config.toml
norm_eps = 1e-05
beta1 = 0.95
decay_fraction = 0.618
Each number is 128 + 24 x the weight over the matrix's rms, rounded and kept within 0 to 255. Layers, rows and columns count from 0. Numbers have three digits each.

# layer 2 MLP up, 512x128, rms 0.234, rows 274-382, columns 0-127
147131129116119155146131173164098125094131120090132132117135114158152111112164112118140116143157133129158108116145160139100140092085134113129162136148117090076128149174173123119171158162122128102112085127149125113138111100163162151104123112121181107133065134159120118148133166198160200172115113141099087121139149121095125131119101125116128140147144141157158125143120172148129139122117
144165111101148119135128127115122115124116158121177158177116140153145112152087150172099109091165142096117162144153140106085149154152115089097116130119080147106158102138145175151085160161086151151114090151110101071144104142125169178153154127178127145114092113124119090116092126153126096130153127175103145141151136089102127111134130102119159136102109143136136190100139112111083138151124
109154102115108128168116143125121145123154121169125128132137137090155111157110143135188177117145117137113092151124112150175137114143113139135127144170119115128116132124187107142093119101136134105111142106101109123128141181118148137172141131123117126086138125136158134133146155121100134097146156099133158163114132130074144107117135087164127118111170144153127120123117131138154128117131
150140137104093143145140124122118128150127120126144172157144104098157129104122131101130146168159119120116200137120171129111096074068108142126137153110137097141141129140137147145125134118112156126138125135070094075060157131140094105140109154116132121171117123156125104122159103156089163169139113097159114131129122110133185136167071148105153118121157133136148125136132142168092152139163
096113103119096139100130166157149114134072134169128118134127118137147110113101154098115148128126116134126145066113162129114190146099110129108111113097114123144097133144116147113121153116130113113129083111120178148113091136114176151125100148110124114129129127102104126141089110121128140145106146096137143145110086108201118155078152159089110138155117141129133111130108140140126112184150
147141098078141118114111113149158154115130143119125123132188144131118099120101083131117117089142071088175109127138118113136102120120119107071152121156173111108054120144107136163117128138151107120106176105135132090164152150129123163096141127132120134114123156125123133154131093121152140173107176101105136102153160088112151151141107145127079111159151120142075117110125149071129122155154
135130162105108118080120137117168147128136161167140119114179156129117134134137117142113129181200125134197117135133121138134146116107111082133087126133112134117085125168134080114122169144079086104118133149148145084119173160123100105152144136148109136166160153128152077131111123107148147154100152135111107134152104129117139126128114129116111123152125157078155135093092103147067141102155
175111134113156129101094135108109171135068095144140097129140102113099165140140141144174089173116115171130146167143128129086138140148088145155143150112129158102152142128095135102128106160061077110099156140125078127123127088173132163150203149098121138096145101106127101101117143078140092076128130096105145136100124105127133083134161134115160105193136137186132116180101098180135138158165
161159128166086184141139158118089121091141134174133093121145119132080066126111128133130130117124147158133100103100146087120141115094089119094155109124129141154161155114176113122121132050134150159142121125111136171095135109101096127101144122137128105115141134140148106138129104138086121094115102110115144135128129117151117157122093132098128100145095139080139099140117108111086150100113
123149155133165110101153179082116130148160116176171060109105139142116070137128073145116157148149141148123124140134112135131132127145167110121113124143144156132128127119136143144145137099117104116125092121144135145083113126142136105113163150116101118118133130109137144102114129111116128091104136149146146131122117137204132150137130135114139135127120150167149146132166101119124145093094
119146113165153112105073140143106123121121140157099085117159119170125110177144135144149108163116142148146107173164097136078125123112120101144106123142170133122121106121127152082153135139092116169146126126124126125170114132145140130143151129125132150108100147163179090147102071158088139099118117114112116144131133110141123126113149152162167138148150130138124122124113116110114149111150
114134128144113074119124077138165116115136073113142126135093119112134144143130134109169103119113126160106129127119112117127076109106126134119095109122096090178139098129127099148124102129102138079142106122062142168121129139155173149127145122106116183141133131111133175140106111105153100115165101133126143151112115164111130111124109117134150098133125099124121119134136120104120106111116
124167155124131163125149149176132108125126109118088101109141173130153150112129122125136109183123122097154110104145106168116093118141108143149065119116132132142166147165085167153114131107127152131150147119120152160128151155135109116152105118113149092114140146121133113092138123091100127109120128119083161153109150175095116127131104143088114152132154128130101086160106153101116159129141
132134164093102124106120146136115139122138116113179124157141126140091120114121112114119117151128136124136143140119101143147164099152095124128132132157125154140142121122115144139154149122142105105148157136105126180142115161127116157135138171112112115128161090122138138115133117109155118090135134137140147094107126100108108119106137124128122114151121114148150169142144123146155120177144
181084121136155130114142153102131142133181169150137073130178141140140129157140187108107167145117134141158135104142144085138147112102158165111096125128121136127154099096139143122106090116104128089136168174148129045150160124142144143120134158123137144148116136090122153174143123152134100118110102144155165098135135144165131136135158157137099148160132134136142143101134109163117140127155
154143095132106096137136139167148113116126135129081145103141125108131127139120182134144129131104124142169107119115137111096124160101147176097082123102116146123174118138124143169113093152143116172103119127118137154052138068132092148134138087143131125135087109164086157074128103164112128146113126141130075175117091159159166114118161129127143125108154150145140069151102124140147127132151
117133114128120152082140151148149112104140114163119112132111095148103124156132154110125117144131133129176093145154165130101136112113109112099096140152124132123127141151143134132106131149090122111123129128131143136088130123135130126124144139138108145140142127134099142146146131132114145116156121119100101126113117141124140148138163159123146126145148121152145102134089145145142122121174
130090149084140125132120121126114160118118175124095137157108146141165106114129163135153144088120098104129175149139147123138113111112131125142128142133129159140137120125129129129119135124116102160118086098151152162151137114120155124103114119156169099101146158103137104148139138144160112112126131089059133121124144098103099170126137126148143097158154132127181112134090125160106120102134
162101177117123116095116159168143137092133144103127138150131144110148168106113134125180144094143108104141121128131162136086093168104141127135158147106147122159136147113108145113099152139119168122083143139083115092119103156140152183124129153177155127135106128117070093126148099143162118101106156116105138137092119142138160113134163124132084160094152113138137118128109074151180137100114
112111166136129115114132140142118133121123113141119143133157094116104139143145125186102117133128113071097103129102117118113115107126079118183110128127119101114155106139117162149142160074133109143130090177095141111067077128135149087155137129123125136163147176114116109152109122117151122147172128105156150095152140124131132160166175113089176142146143166134116119129133112089146106099138
124167131170090172092169115135140125151110157112099108090137147143095106097144135121083108127087174110144123145157124200143095140100102134108100158139180108148149094132150177106103136115137151116132139123146137186113132134104091105147066188131150161107149133130139120163121157074112065166179123107110120127145128085107162125123097150156079101114157167099135134158090107121147165127133
164155135080169108182104130112123128113120061117097107151119081125117118104127108128136151151057117132129119142097125097100140143117121137147160097136130154108109164112118155113088130145170084131119122117133108137097162091138158156144170129109129127145148120084111129166099131145102182126128168161112142117150102164161137111163161137097143115141131141159117130145150169140100091114138
086122138146110149112090079127131101106128112122164144152102122142085155125144137090132116089172102136140100104141127138119121146152129172182149117113167118133095111152105148111133113106125119119090132154124124129132108157131134129135163142075103116150118136114130169137122172138140143065117089143101184144120134106109103141155116145130105142129119141159139152138136152144129145118104
129119113133127120143140146128125191146121108122090103137107094116101085138145103141152124154078106089152125139093107164119084146131120131164099122117105130131151162110135168135138139163085125139145139145133156104183144133119094125120108167135162058132144109100129120142129096127109102146152117150118125118129151139125125163110101099128152129125087146147141162128110132124125131103137
126118127107170103102128141120110137143117141136120092133132115095128090118119144111158147136174142144111126072121137164137152130137112080141142184152118131161144145092148089105116166158192068145120132135119105126133127121131132134150144177181165119134142149123136145108127142119136145110151139135093139140106159153132118143128110155152122168098118079158067147097098135122142112135152
124156156119150124130136157139159144111126164112130138199129161124108082105172094134139113098133093100190150143115101129130132128150162117122132102149092087168168089086173126049157117137154120112135096128153133126136123167134134147111139149163106178081083111109184119114131114090158143149146109093114141101153140111143133116118155172107138155126132108143156128124143123146132140125160
115106113150144108134135145086162125148137139130132134153131157086097137129095068152106111109132126126120116141096117173140140113139136129116119152105099140156090126144091112134181168095100141114163097105159124119082133103153151125152127148075108126154094131098146119136111120158147164172144123104140141093105164104153101131158167121120141100094108119123143118084143144126126091139121
120133170073177094112104118151068116130129139132151098157097131140133137123156137128150110151161121101126131138163135132129112098106147176145149148123124132109125178135117165155116094112149135116070142151104115092133148129097102091114094142141123116116156102164109086108125121144118166124139150153123124106100143083137127091126192139173149136093106107092122145145119119136104091149166
159125099131129146123119133176095078128135152103135158109130146089135113150133127110140147152111146157148157088173136082139115117128118119085096093103157162122118177104113148148138136124133104179097124084090122116124117188150118097118122106154152129131107114135121117091100162112125131100139115135110157103109127140154071109144127160131143140175116132121115141141136144153144070148112
072086090106143137129156176148125162112154153139064120133102127078128156118152109115084171133097125100125151120091131118124093110126087162137105126174095127108100146103117147167146133109125138134139101118096108138084123157111156095101162159128103194143130133133146098092103153143127119137128172109138142168095115125127110165124107126131116121133123091151177098144124109137142132115142
134109130119095113137121069122159152113142143096117092102144109119116120137130177160094112129140136119141137154113141128161095108147132102146110110146138149135100142112104102120166128126110144110130161135145175145152135130151088153127107141152153064097123131093140125151150101181119138082112137147127148161092134149131104124161188105135107109097141116121097130086103148115146098125148
135097140124119133110129110077115135148153130150134127161107102158140112096120112127092174159102147083148151124116125138099108140139120113116174096114128142168132142127149125166121142122178125126165101148120158132154148138117142097109147125097122147190116104116089101153150097102141150164129107113111148150139078100127148112085159172129149162111112096109168129081162165122165089129141
120083124144171092160096116169108110157181123141107140168119165080128102131175133147154131160110101169096144130122128089120109110152155138111137165168146103103144185111116100132133117156153133115127130124121134103072142161136109153123148169164165130123132148144109133100164121112098098104111116113137147079102091108156113149149087158164131110138127132125107135108130150095114122166136
166123155118104101155107133111156132091160126126111154134121146122127143177104135137091137122142105123137141136146126117112110080121162114130120090112133129111107133118099150128134151083117131125107089144150176135095120123120116136156132150161136131118121161131170131140095118152167109100133160108056088094121114129140152115169111100139107169123136152167133159144121106147123160136099
156114156127117123141141130100173134100128128089112115090138147138132069108077107136145129107157133098139098097157126120111117128107116090160149150174108100093131168104137155165148126153088078118090153156113137147114090093108133124113105121184140123142118068102172159125101136112147130100103111139141102150135150116117124130121159149081079121132146080105141100135170143134154098099132
123152138148162117092078124122142110111185100118115100121103105147122118116152113132107116106142106131169135103155152084103126102124149122151136096125144100121145140103140129121113143140134112141153112108141127129121142130101138158110095163118165128139142079138106144140133158172162076147096144111093117099113145140115121115110105158145191124147122098139104081139136175146120109138077
120124177103141177145146131110120130131080112120109129132084148132120078170124121159125086153162162104106098111153131161123120156108144101137128107097131122138087126193100138122171107121109090118170134170151160095161133099147144117096111090135101144119161132149145099145148134125114111126142145118102131117113147153117167135141167132101138154093179098126148127124120081138164128107181
153136178114151128092123121113085115130159149113115146103121128113138144144116136126135116128116112131097136125147086152132151134148126131131121126171116116144087146138098159155131140125113066110113133109136153071086118125140114172136114143112124112111120142098126144109091149167150106172153131081133115143118143076117185124150107107118110127093117143125152090116157135138088162118090
128171149146141123111098150171122126138135134126137156153144090147134125161128136091155109138141102097106116147112084152142092165100169184108061169130137139150106165101136148130090127114163124155097152123128171108111145100111147111163166146154128127105128139146126105118163143152088124139129084150079115129118148121092114147163139080129111156122139185142134184148132161136171123133103
167121158104111128137150161130116146152150073132118139127141100111142093139096119152062133126126166164130142113146091140111120113175135106135135138134172115157132125107141081119139109184133174118141108150102115150106151147127136146164116201142122142153115097114124097118104147123132150151107129156126129138120150117129134112130126100162147157079138125134115126154107148128119142073117
121105141124092120092115102094132153081123142148101142126128095134131136106128114135160132177101106152131159134096109103121149135142147132138124144141134129131171173147111085141144124079159161130126139107128144149092111183126151119130093089142131133101159078133151129096104107163195099102138142119155140134125120163121162140115144151162096137141130169159125169098073143105112110158157
139179130126102146093128129137090154114128130173158142158153118118174083149152146125141183136145125148115104121132071071122116114152103094130137129152132120088139145138111104172116133157113176098128131132142099138102152096154087143131099156157113095102140135102165114115134141135142126127098103139103149124096139122135158147077129115122160118134153141160091133091135144089108112128134
097149086124132103135126153152121098165127129182076144128123122100133132146184130117161114108136130125120126145062105137101135101124154172131117132135081079141138100119141123138108149148162128141101135134143123139113126110162133169106078138167140155087113116077114105162120109122075108131127139154130140140152123143118122187131133146208094121169117142137136081121112120082118109126149
145121121111146132154131120105134146122136149112101165168124129144061129143085117166126115136160140143098122128137107149133116111139105106124102134077136105158121136144175138055101079115139089143115112142132123130063077099147154147137114117123127102103118133116081096119127122178149135131104143114126133085133143112126152149104165138069105128140094119150144161133158120150051138166077
127180126167149155147123186100159167151132175088135086120113132128094134140097092129095088168147117132122132130120193140160123106098107090158135119123124108142149146175118116150127141156128157166110139169130115133127082135118126174149114104173115151122171117151152126154133110111146139111095133131126121156192153095098132110123127107145123103124094104150118143114129134144170062106141
141110155076075067076109111163160125075126120127109135116120082142129141112110127136118136135158140117141179139136110143145127121121137120110143135145135131136112122112126118158107057108114095170123130093125101112119148096092112114118153122098146105152130101133144094121148086160122118116148088121130141095131099123097149163149129154177125134114126094112118115153177134130091105074145
187123123118152119117138137152139160175115086123155150119154139117121089141134122138107117096155130156090134097095160122099096091056095156161108116161177111159108084122157142157127131109153132139180131116111122129093114150148101147089118096194107158116138081104102090105148156103147145162113134133105170142136155142110114104129114087066143124133122137164157144135079169138114128085139
141113088130127131130139167177077141110115085166139115120119113079091098147129130147136109094092148064119122136111158104118122121121138136103139131095104132100082163109138172096090077158123128114166130114123152117131132116167135121139101106125153115124161091106159148145148152135129136136105135118093137111137144101116177139139145064116086132150147177101121094173113130127119147097118
111190159066130167095105149150156131142102135109136105151126091170162135139089135138170152141122174138107100100152119159127113142117060094081107158168129137082166109129128092149132110180156179166167125097165117101125124095115154124098156141098183121136164143140130086135143141135156118128125149145154123124091157116145101111155121119117134154164156140105152141133132161164130107125149
124077152142137134103092141157107139158163130125107148123102142133162128106133129108121117139079166141109072116108142088129109105160137118099156131106108136124125153098139131120115133155162104090125091110116058139083128153150160122156110140128119129156111133111147106117133149166122172159143117104133190127125135125067144145157135113142128092120116082166153147121118129115093133159101
124149154139119183113193124129157122130116133120104156129091097120137139086124126126131096118143158128138143049137121166141164116092109174142151098121162095128134095099112092108110101104098157116111117123108131103128166120121131107149122179102150114140077145100141137160126141152092094140182147086126156113111121099134114109122097119152139061103150106133170115139148122077166123157125
118141146142129112140113122088085122095117111146113117114119116142166132120139143126160091134147155145087121127102135139128152180129138169123061141137129113133136166123129178128123120123092105133097185156119057125114156144096118147077128131119145119093117131095145134144148158154133140143127139120124141093101107139113154136157124105134094118139146080122111118129142119113094123142151
170130137104107157113160105146112112138125089158134186152127160126143114124128110100127116147130095205145149155167138150144135097148114097158122146043104145100119130160121135106139110162131122122151154123143134130111066158127101101136150112139157152148115102141172112149090134121142169097122146092097153156206144113136159156134154163147070099093063108124129142138119139144105110127131
103093141155110133128082088095107144142107114158100112126134161133126138141133093171118118075150092132125172119106126075108119103095165200102131128132104112143120113110128134218130119143163136144127159086136150163117158138101118083137121129139124111110137133101088103173149112163114130128105151126126181126063117104126107148085100129102108135152120117111113183095113082100185107135108
131128135120120132104155156091098118162139118115099117115133158124129135135101133134152116146120125108104144116185099129132109148095117115109159146133148117106130150123145132147114136117149107146101114129133108114110128158115130145116175140128141111150135155102151092155104134141123156116109169124128111132148122146153128106133168133097122136097158153161129149112153116125097134144129
135102114150142096103153094151151110100125079156158134129140143121107125162094118097122136132160084133102123122125181086162101148106179145108115105136146137131125125103132086143091090127174158141136128168057103138132127164155136105175120097056097111086180143115129156139103086148078109152110165120101159137110094131088104111108150144130123102150114142128152133124122113135115152137142
113091117128127124133062077123117113131133153122153138157095149113154124158121153150135076117120131145158115123132114136137086117106109142101160096161092134161159121088124137147123122161097163133165100141142122131123136178122112072160136127118137146121137132133160155113094165105141127089129129137121125125115106179125126136120143119153143122122099162122149128099091132088121126115128
155137114123171164099132175160118140125158096167122125160092147136126129149097126123125136139108099068125133158143143093164122101141139115123125151125158119120156164160110106151163122109143113113143123140137120139115148140133106159132072119139147142149145143115171097119153118150097138095123123133112123140119092105127174149137153134107145120138134137150145103127105116142091142127098
146125153147159148085155127164109129176133099112098060134088147123153141085090160127126090112162156131130101133146114124074125151126140114139114132135154162115132114137150113143099143115095137124160108136162132166127144148140094118120119159128090110140109151106155133159124153128149136137144103137156121145149113108136171136135113135122088144138149125111141149160150122105113110125129
130154100158126133122149155118147155159127110135125142163143117100151143104166147127134111176119170146116119133079162142171085116104164090155097154141139122127185067155116097153127109138105145131126147081122110161102131125144140140166098086169146120146157111152138113146117092116131111126164154115144091131121153105111138163142140141166146132139138152137145091124084122137113159120130
115111111133134116092143172131122099115089137131096085128137142111140136122116154140126128114084122129070131134120148104158168161099146143174141080117109118128131132134116137100115162105165140142072100134109150148120143099136154066103102080125163169137101148131135099163102126128146096073161125129142106153121185147123150113135086148129134133155160123145152107121097110189156087122133
179122131111104119124140121131139163144120147113115107143137138137119108159089115100117087111147150132128102103135120119136120123110123096146105124151081155157145105163109122111130116127162148143132167135078146130137121102134130119134090102132131108119090099146153098178127142122096120109130132091100127115159136159131135153088098170094130115092163138104150137074117064139100128158157
149133133141133101073150121134105124111163123181144122134113123179143090122101133156098111146163091086135122136136126120117133104160124156110182160108105125139133127146112130081144130108141115088114122103105116177130118120144118143155094121147119124067113154115180105155094121102111096069161132148133081102100126134122135159092119117101080124170098135125122144092116150123118092168163
146146103117131151141103127100145180089165158128126113129152162076128164131160128131133090129105150145110078150121124092146143142137122100160168138130127118149103115164081119151087124135101146116127121153155138103121139077105124126084113099150139099153113140174148125123130111118151147092127134155140170092113062141103157164101122151142077132119113135142159168122160096158122120121099
094119116136104151136125132119113135138188116133159167152198122134136101132076135122136144116115094169145126134075114125109102130135142105126127112147127156144131140099161110143117117110137097122121116097126170158131113185143112137089106085138157156142157173101111109136130163203167116170119089139130115141145115131122156161150148131148160190123136134130180118134128138116107129142154
154168188155128121112112131157152166095083157114162188123138185161105120138079123152112125150088125169127098176120111128129143117161083113125146071120150095133137111123110139109125157150087124113130112084149111137092117156117130147083129130129127127089080130162120145127123124087098122109157125126139115115096151164070152128106145135136102114110154160124166129126110135123135167142137
103093126136161103131138139170159128181160103135133107127110137098129112127152119147134157127084146168129178100097127114111166118166105159150128126200107167170116105150148117139098168149135125123114160180107146148147172117120128156151147117118152134075159120101148119183114072158128112099151138143099119170114173114123168102125130131136130108130135178114092102135113124139123121181100
108126116125130092101126125142124143116113122138083152126135155116101186120169089090093118144132117107147153135153089124172148117139136122120114097146104122122102122143124082124147118122163157140142149136099133080109112132123100116141165124168127136090115137164119149133142117110136118098119148168144137147122161086132139092104178163113126086097134115104105180097123148156153100120178
099148052153108144088123140112159117161163148157145150115117134123131126153075147136127112112111108106098135154128087128117113125153116082164136116138090145127151138125117168135147120118107122102089127101159113106126159136145096121113140152113131134106158135117127105097136141097174168143141112131103108119136159141125103141099124146146129125097124102123146091125115128138117113150147
152141125139137129108115149097144091148169116132141103138150175143089103150170123139164107157134107126145105115115093129117088115092117128083154126136118120129149126101113176134123107145182156141109121124143136159124131128122117136113114130107156145118130121121126068153120177136119114109129124088132110113177127177158101154115110125138113115150122106155159161115129095123109084145149
129079125111127153147088146154123134130103123127103170133091147160131089127159160139147111104095126088137120098147133146122167165150138149120131137139134135145154108102113114093086100118100124142153123130093139113118147119083111144102129100146107163160166161091110122087146111143160128122144098075134135124133107124088128124106107166104096097104154137140130114122092133182093177120162
127114152139119155112184142138109125115131149109172122126095158117101164114092101190167118132073115135114129139123125120124099157127157156126132152157137135123127153137114117120102105116171117131104140196146156116114116123147110135180098078185165120111116147109164116108123099131147134137141102138127156148130120148132108105109148164106134144123143166121147129100078102115136109122113
114108104143090115129092200102093137090145134164127148106121105117109096111109111124135135103084112130117109100172139084157136144065115144111155115110131159136137122105137134117120158133125177099096132145111158170114098135134142100107117158107124129121119147113140152121095120114127117099152146138138149133084135112157145157158148114144174132141130153105119101118144129132137115136129
133117104170121111148157164127135113097145105140101140172149100124128107083114149157101123110128127137101133113122103128150165130063135097151095157121109172116161128128135111175158077108120082160103109136096138099115136147119145097148117102177124114118122169107127125148112161103104164141134118089146178115111124110146138099136116092091140152145124153136148095093114115139111125093131
135110146124118121142144092127110106146128132124126085105123118110125134131127119141144112161145157156111136106151180124089184147073117122144115123117128122154127134133139142139125140127133106149125108123150143127136156156123109122102098128136142086170140111150161126126097062117175134118147104129074148146121120124121116141121115162122126152141120119101159090178133162088083131125136
184153161150125118106100128129115100103070126121148093119144108148106120150150114153130138149147115093148083139104065158082146149097160109121134090106138101125121146130132122115139092107118142095085160149135151096123117125184106121090136104142182099129166106108154117120088087172070142114159094106117128150112125138119103134152137167123102072104155138106121093131141170126122153134116
127132157102097186082115159086104125100119128144173114166145096086107140165130136130106183119153181128146156143120161127121145145119112194118086130117148097087141106109128101110122129134089151164142146112112146101138198118132089116138083099106141103108081104104136119127102121123098134096143152135116112136130155121127121108139089130155137111117101110129139122105128144144146110141168
124116134126085108128149111109129125116160097105114078093132145141108087156132146127103097122107112137100105113149110178120101150143096094127137122123125134165151111114134107158131109094145132119120116151114129145114130142075128136093122129098146154126177121105123089130134125136104100155168109139083107156128126130135117144104131121162099072132125111145180198135093141187144146121158
108135139142143116169119142112114124092107146120106162142082156114118089128148186142084105134138086141120109093147140124103135160136171142161139105115179134117140082134162139113095130131086153092129157145119090142123199145128089122132134111125154061119118158148156112112117163094120143123087138107126130125119129093115169106093112138084081083158120162168086107089133167079191164140149
082155127139136123133096084146146112082178139096122128154091111123128149132126120145111109140113098106136156115114111137123120111113129095111156099125113119140160167137132136125140167108155130123145163126117133132125111120158133108133081153129104151111142152134112137158123143159119091159108127137160171115127115118123111138154150133116181111112143101131114121175128119144134166143125
112147177189117123184139159107125189113150139111136070143082126121119104143141112156163151152129125099121121112071149147123110105126110138138100120093102060146132133181136078065116130128085137112109158127145083104111142130150088152120107154111168125109082113120096147118111122141154106116162103135125142095133115145131101113115119101133115171128101124163137162144128130133155170138117
161119118129188189111156152132160153134103167138144135133149135167105160143139115137119092131109110135159118152118128072120106148173092104155133142161168148171114155215121135113141154130125143134161125094100077121094087115141116106122150151106117139135111116159119121156127106126136131106120146109126106134169107111115122148135153110147131166115173142100125103120113173123118140123141
112148116134136107115087131086129147128137151157093095128108155169132133140180139179137170132148111161096118083120132114194136132121129158164128133135128132110088156122149171133109152154097154113114115108133108146146115093158115129120101109121147121122157117096127172117158119135163112118121104164137164125137150144115148133177113137140074125153140114092164143112119141132110124150117
129111169174138148128166086172116161109146131099118118077125149101126123131106115108112101124139135098115153119098126106101127111121149099160147128120140167114148112112134131107110119121139121077135089100153141147102117113118138126112145131170150112102135115134082118144165115074098130110133154125136139080127105113114134088131093106124091121134179149128131138182114135108120162122135
119132138135148126118122143138109143104135114177139135128095093119120160108133158100121137154123133142156096151089102139132162096122106119097126147167118157133133127130093131135113090134119112102163088122140119170126109104113130142125135124136104095165140111128105149140119148163125142201069127114098110117146128115133126129110115156115124135180123139119151099125110124110150112130136
134125149160126101119106123103170123139104138129139127143151117148118130092137128118078128089119115124128124098147148132111108126143129139112117118219184109092120115112113139126173124150124092170136112124128154112102106108161120125109085133126133135133109114073135119133157113120116105133105132106102101154116112119101089106124142107116152114083164157156118095181131093134078106118179
102114122167161066171128135132148148152140138149124063120099159089139207134099131130124152099163153110101101139167077127092145168173116123121133117128133114126146116118113099130115127118154153139099136127070109080113073110193118126115139095125150127117104116163142095138125175128101143133086101142106161109138153127115114141107145124128118133131136132109081144104107128132136102096125
130116136160132140165188147111124128084126136131128143137087099138141163173139108128083078120130094128126132150129127129124151136128146128169097140133088148111168139131157129108107112140117105144137120134139165120099153093161079127103141134143150110113113100122145171095144154129154169117131131139116137126169120112118144109113110131106121070112095106147140134158147125103171113107096
154119133136137124121133156095159148121136109160103130147139101118148117157126170102122139132124141151109148152119120141131134141141137147139110159164156132081135110099156115165134121156127161136155088110159139123147135114147147118146125118078118093122106129124092129128115107138185189158136115125116091132099139132119090127128130155107122156144105134157117150122135139144161111152116
148205100137140110152146125132148111149149141144129112091174139125120085133153147158114145161132077110127137120123115127133142096119098171157130116148115144148126117168137106094122139109141138188131119131111105113137102117145090119103077124114125092164117141127085151196123130098123107122164125098079127153105096120103101083097148110138135166138140125176157154128116183125158123096119
116124153147155095126123154143109114109149112076144074133141128121148113143130098122105147110124112129150180097141106133169121159136160145162126135088127104104119100134136130126085221108132140149106137110107154139074127169129135109138131118116142135134120128126154098119066078087141134103085191151165181122132147134167126126126112105141159119117113128134129137130126096135146122088120
116112132135144119111117128146148135106091165116120122150147130109136161131138110120120142106135122150165138109128125116142155143140138144099117160122170120125134108146163128091142145081090105139110100114128164126097110139139174112122138126128126128107119109067119118116060101140126155137153153101114138141181152130170117100109149154088110119151136143153110136155134070133128166129153
139085108126109145112094141108147130117102160167106080153113164153119135127106122096127154117108079105116163106144190110098092143114176131110102114173108070119144117116151114186118118092154095085143206136109123132112103122130150178127143116133170105119166136128110121129124138107136112143152152132129150099163114178106110125113129115152157119140124133085170129145152096129147131136113
111126140115103096108166137148145138105138131135144165145169152131135087135129113096129120127097164148136091123119117132142079121091100160116161133095106159140111160092140111156167135112090091110097141126159175120129169113155117121097127162133149085132137114099113141155176130113114110110143130149120131083144102090085124151127151103152155109125126085118128157110142148139106121138127
132156103142130105142149163152112128125110126139131103139165119173104126180114125111130122141084157126160120112137115112119109140102169144124153116102142145145127120141148125111106149093136161125121072126149132129110140153140155145129144123117084122127142132091158109126107156100128149110128129144106141132143127108189116125142157160119106154140116115146129143123106107133110133087163
143154132157138140131140140130120131099105138136109157070131172112126150102152122157180129123137071125108147120146178118122107137114147136150116100114140127131145152146136127144146132178091121113141117107140111118127116112141136147141098183127163161141080110101129120153149144128112103146161132145121110111137063153134086140153159096118139158135148110165154107136127104117169152120081
146156121062110129108102097143144133146141091162130143122107075195158141148052137110125139154106081126145126089106123161100111168135089164086161136149150115146128152137160140128113156121092167112119122136106097082144161130120130158141082120144135089120111123132084108133149141087097155114161121157136106137145137123088134157123121103091096122107132105102144120119154133111119092132152
126114122147102139117157117135169109115157157141105133145092134127120131138115126138106142144140079083100135101142097142126123178149127097137157128171117082148150162093141125083098160109129160077135103093102138111117140143163163108129134098107131133134081130170086086116133094122143122162124160138078090090136144115141154112107114117095139162131102127111123158176197112137120120102147
133120090117122125146106173175103151150140150101102135097105120136114069112139098081139133117104096140116134148147146114093046152156091132158097109176108119124144127122138161127130140090114153115190077158122123104145141090145129106138152101099097097115157134112126145124112164144091141153134147128120116126121155170111111101129155162143106109120083129112108164100125063140152141175119
127132131154120087131101080176143144139123147134122133124159144135156167174139117163108141108126103112181166142147140096135116133162112123124121139129105120127082122133140169137106144124147119130094129121133180131112100159115156139164163155107137132093118142115140119155120103125125155106045112115105162115145118124147086178110139147143117109137062106161133112128128100103130133142108
119156147132108168131138143149156102116149137138146119103157109108129088148122142138106121138131126117122155125143144129129159072146099132147149126125171139148099117151137111130115117112174112128132150122126098110125165175147155120139174123150132141124142157199153127143110151106148108113121130123063105145098114117120203145134161145138132150121167135144100172157108121128099117098185
133099152125100075081133101112125135173142164127126153070114102127154106141147089120124126124136119108114116111133147151125135157115139141151146117095079109150129132147136158112108118133158141143122168107099144113117148121132169135092080116113149149142076113137104147126090137106121106128159152150121148122145137121114083102106114111132154085146100106170107136126178139092172121164141
122103093134166155073128123102120175114122109129155096130158167142093125175134110139122111071164118116117135122115151117149123131145140088162149153135103150168111158156122127161132148099114124143124089163114117119106123095127121129127140195129113149110091125139121102132098151143113123169120158067094102110099078131173081155148116124153134117143117133114115136110156131126156147116126
079150076116142094126083134104141121149142142146138132168094125124175135118131110109129135148106105148112121110189156128068107098106110162168094132124128126162137126090110104089129118138104162092133121121162109155111154119106118140149117094107140159112101132119094120165098103134106096135147103133166147128120106133141134168099093066134129087162167122157166093122143150110112103183147
128199143093144141135110104100166106136120125110129130057132124119122100139109142141146129148101111163115117149144128113107134137118113182126112100168100138148071110147126093115126139120141101119151105108090134099121121119108091146148092127161113158117115097129137134138124144141115143132125143164132143062177150134126111074130141164095123124127118117125115132107116110110112139087128
131118118102129086141130118131108121091134104145094131172142129159114096140151108134136120115117129112114126121121126115146113094124159129138115143125060129131138155158128158110110149093129105114156163106194144151111110100113167106121101149160153088112140072118120147127115127125124119150125128172148111110136141172138127138130098135134108172110165101134120147124127128161140125108135
147145160163151166143102105168129098160122120140132100124098105141086140126135134103122133095124146122154124147123120121140142146124112099083100142143162118091113119058136141170156133125142161115111151176163168155126107123118156117150127133116135136121156143150111088122106149116104150141164116137151155170156118171067092173106117120153132152138104124067127141162144104153211083136145
106098168150140092092158148085156123138152136136099136146184160092124143186095123113136150117107096129130128121118149095131127146079120112115109113146142140107140141155136143133107116129088161095144109112122103101194097099125144161117140113160103165119150105153133107112154113136128113121158145126157155164122124118150150121153140229171125149133132099095084124117124135137163145151100
104140082107118123166157130148096166153171153180094131101099141147135078116085121149173134082132142141155141125097133133116128156110158115133161150102100098120154118146106103100100145132122139166180124086125158123105086127090085169129119099123125100145129116107174105098173131116123144110136136134116111100098125116100103086139104104165091114145150146159166086144188126095107116128134